config.toml
qk_norm = false
attn_scale = 0.177
extras = ["capped logits"]
optimizer = "adam_variant"
batch_tokens = 8192
dataset = "wikipedia_en"
Each number is 50 + 15 x the weight over its row's rms, rounded and kept within 0 to 99. Layers, rows and columns count from 0. The size before them is the row's rms in percent of the matrix's.

# layer 15 MLP up, 256x96, rms 0.0964, rows 93-135, columns 32-63
107:60 35 28 47 63 51 26 60 51 55 26 85 31 28 54 29 61 61 32 57 53 49 34 51 49 57 49 49 55 47 64 58
098:36 65 59 71 36 44 40 49 48 66 45 45 56 57 48 44 44 28 54 69 23 47 69 57 35 62 45 71 45 44 63 37
102:36 22 50 34 48 51 48 50 65 70 46 18 72 56 34 59 25 59 28 15 68 79 43 48 84 51 60 82 61 43 44 44
104:55 57 53 27 29 57 72 51 56 54 33 62 38 46 44 66 83 44 40 55 51 29 39 63 52 38 35 45 55 47 68 49
095:32 66 73 50 40 54 39 39 76 32 21 66 45 42 58 39 59 25 33 42 63 75 46 51 47 35 22 70 64 33 27 52
094:51 34 41 12 30 71 58 42 62 86 45 48 80 60 47 33 60 60 71 54 46 67 44 59 46 62 43 49 34 50 63 54
114:76 38 63 50 58 52 45 47 43 45 56 72 05 39 23 56 62 60 55 56 33 46 30 58 74 56 48 69 56 53 54 47
095:54 50 25 50 42 32 61 26 32 45 50 71 58 57 65 45 46 78 75 47 62 39 54 65 28 65 58 27 46 64 34 46
101:65 41 22 34 61 44 45 47 88 54 72 37 62 45 71 62 65 41 36 25 59 54 54 44 42 29 43 61 36 35 64 38
091:68 58 41 52 52 53 74 59 57 70 60 65 35 41 50 56 52 48 54 52 33 63 51 31 64 10 49 45 65 53 75 46
095:36 60 37 38 45 35 68 64 51 36 65 71 31 57 46 57 62 64 66 47 35 51 59 56 56 63 26 10 67 38 66 13
099:48 42 47 99 64 48 64 50 38 64 35 39 50 49 67 73 61 37 42 49 49 52 50 76 15 45 47 60 59 45 53 31
098:55 75 40 49 64 51 41 39 46 38 53 63 25 74 41 16 57 36 60 41 28 62 78 31 38 42 29 73 47 40 53 52
096:84 62 39 47 76 40 46 39 69 60 43 26 51 24 28 30 61 49 29 40 33 35 76 49 42 75 49 47 36 61 35 53
102:52 24 59 43 50 76 55 40 45 68 34 40 42 36 53 33 42 68 67 52 61 65 70 49 49 51 61 88 47 50 39 64
095:48 50 43 56 10 37 80 38 53 39 51 45 47 47 73 40 59 28 55 56 55 59 35 80 62 61 35 26 58 83 53 67
101:29 22 52 82 47 60 38 30 51 44 33 43 40 60 35 62 53 39 69 62 42 46 74 42 38 43 22 58 64 58 33 32
102:51 38 40 37 46 33 71 65 60 62 50 55 53 48 60 52 49 41 73 49 70 59 40 17 62 31 42 09 67 54 34 56
096:46 33 36 70 70 27 53 52 36 68 16 63 32 52 64 19 55 68 47 23 30 53 64 38 40 58 55 37 66 49 50 64
101:59 66 60 49 61 54 57 47 39 33 52 64 32 38 40 66 33 20 49 55 12 25 68 47 54 30 68 60 69 70 51 37
093:46 68 61 58 57 51 42 46 59 76 57 38 68 42 67 31 63 69 56 66 45 55 67 50 84 56 46 57 44 37 58 37
102:44 58 60 63 26 47 57 39 40 75 55 53 13 32 62 75 24 41 34 32 10 42 57 47 48 54 28 73 54 66 29 35
099:49 52 45 35 28 44 64 37 56 43 45 59 32 74 59 53 55 29 64 66 22 28 39 56 47 79 24 47 55 56 63 55
094:60 45 56 63 18 77 49 31 51 54 56 34 44 68 62 57 42 56 36 31 42 62 65 55 55 37 58 60 64 77 48 46
101:45 49 55 42 23 68 59 64 41 79 35 30 45 79 62 53 39 41 52 65 21 45 56 61 41 49 40 50 62 43 46 37
112:45 49 76 56 59 51 66 72 38 52 49 39 39 66 72 21 55 40 40 49 54 50 34 55 57 55 57 46 71 65 63 68
090:63 58 38 53 40 50 71 64 39 44 63 27 51 74 53 41 73 30 55 58 33 40 51 62 62 55 43 29 60 23 41 25
090:66 43 42 54 45 59 68 55 50 32 48 63 50 49 35 33 70 33 69 56 42 41 30 58 93 50 38 44 82 27 52 38
103:67 43 54 73 40 43 27 49 26 34 65 17 49 49 69 77 67 49 43 66 76 61 63 55 35 43 49 33 75 83 40 28
110:52 22 49 54 40 59 66 58 26 49 54 20 46 50 69 21 26 53 45 50 65 41 36 78 31 43 62 31 52 59 76 39
122:71 48 49 42 60 48 63 76 50 44 79 39 47 43 72 69 50 64 62 19 45 18 66 51 38 47 46 54 28 68 46 62
105:26 21 41 54 42 30 68 50 42 34 42 14 51 67 44 75 63 59 66 56 55 14 38 38 77 49 48 59 33 77 64 57
108:49 43 38 60 40 34 58 38 48 68 48 67 61 09 38 66 62 37 70 57 58 30 59 44 66 68 47 61 63 79 49 47
094:54 55 49 64 47 59 43 46 56 51 81 50 36 71 37 62 38 54 40 60 49 60 10 31 01 61 41 47 59 66 32 57
102:57 30 25 66 40 41 47 71 49 59 44 54 55 65 56 20 58 30 28 74 44 25 43 43 53 53 48 41 62 38 54 25
098:36 73 58 31 47 51 36 23 43 30 40 66 34 36 65 61 44 71 48 53 38 49 48 27 56 60 47 68 44 49 65 63
102:53 62 56 30 74 62 31 61 41 28 59 49 72 56 37 37 48 51 51 67 46 60 43 28 32 07 15 37 54 26 28 63
114:64 47 39 53 66 38 44 23 70 25 56 41 50 55 68 38 38 47 39 43 59 35 87 66 33 17 49 66 22 42 52 58
102:57 64 56 38 26 40 27 61 34 34 49 44 63 45 44 60 78 46 74 72 29 48 52 28 72 57 68 60 50 51 71 81
106:37 36 53 32 78 49 42 45 68 57 51 45 58 60 45 25 20 46 55 30 62 56 27 61 37 42 83 30 23 68 56 36
104:34 48 59 87 64 40 31 65 36 34 54 29 61 51 57 54 65 64 36 61 28 32 40 59 54 67 67 38 39 55 50 59
091:46 25 51 63 47 75 69 75 43 71 21 34 48 36 51 16 27 46 71 49 37 69 36 56 64 49 54 39 30 42 51 50
111:44 36 50 56 50 37 49 46 53 49 27 50 19 42 52 85 51 46 49 29 68 30 79 32 49 67 52 62 56 54 41 81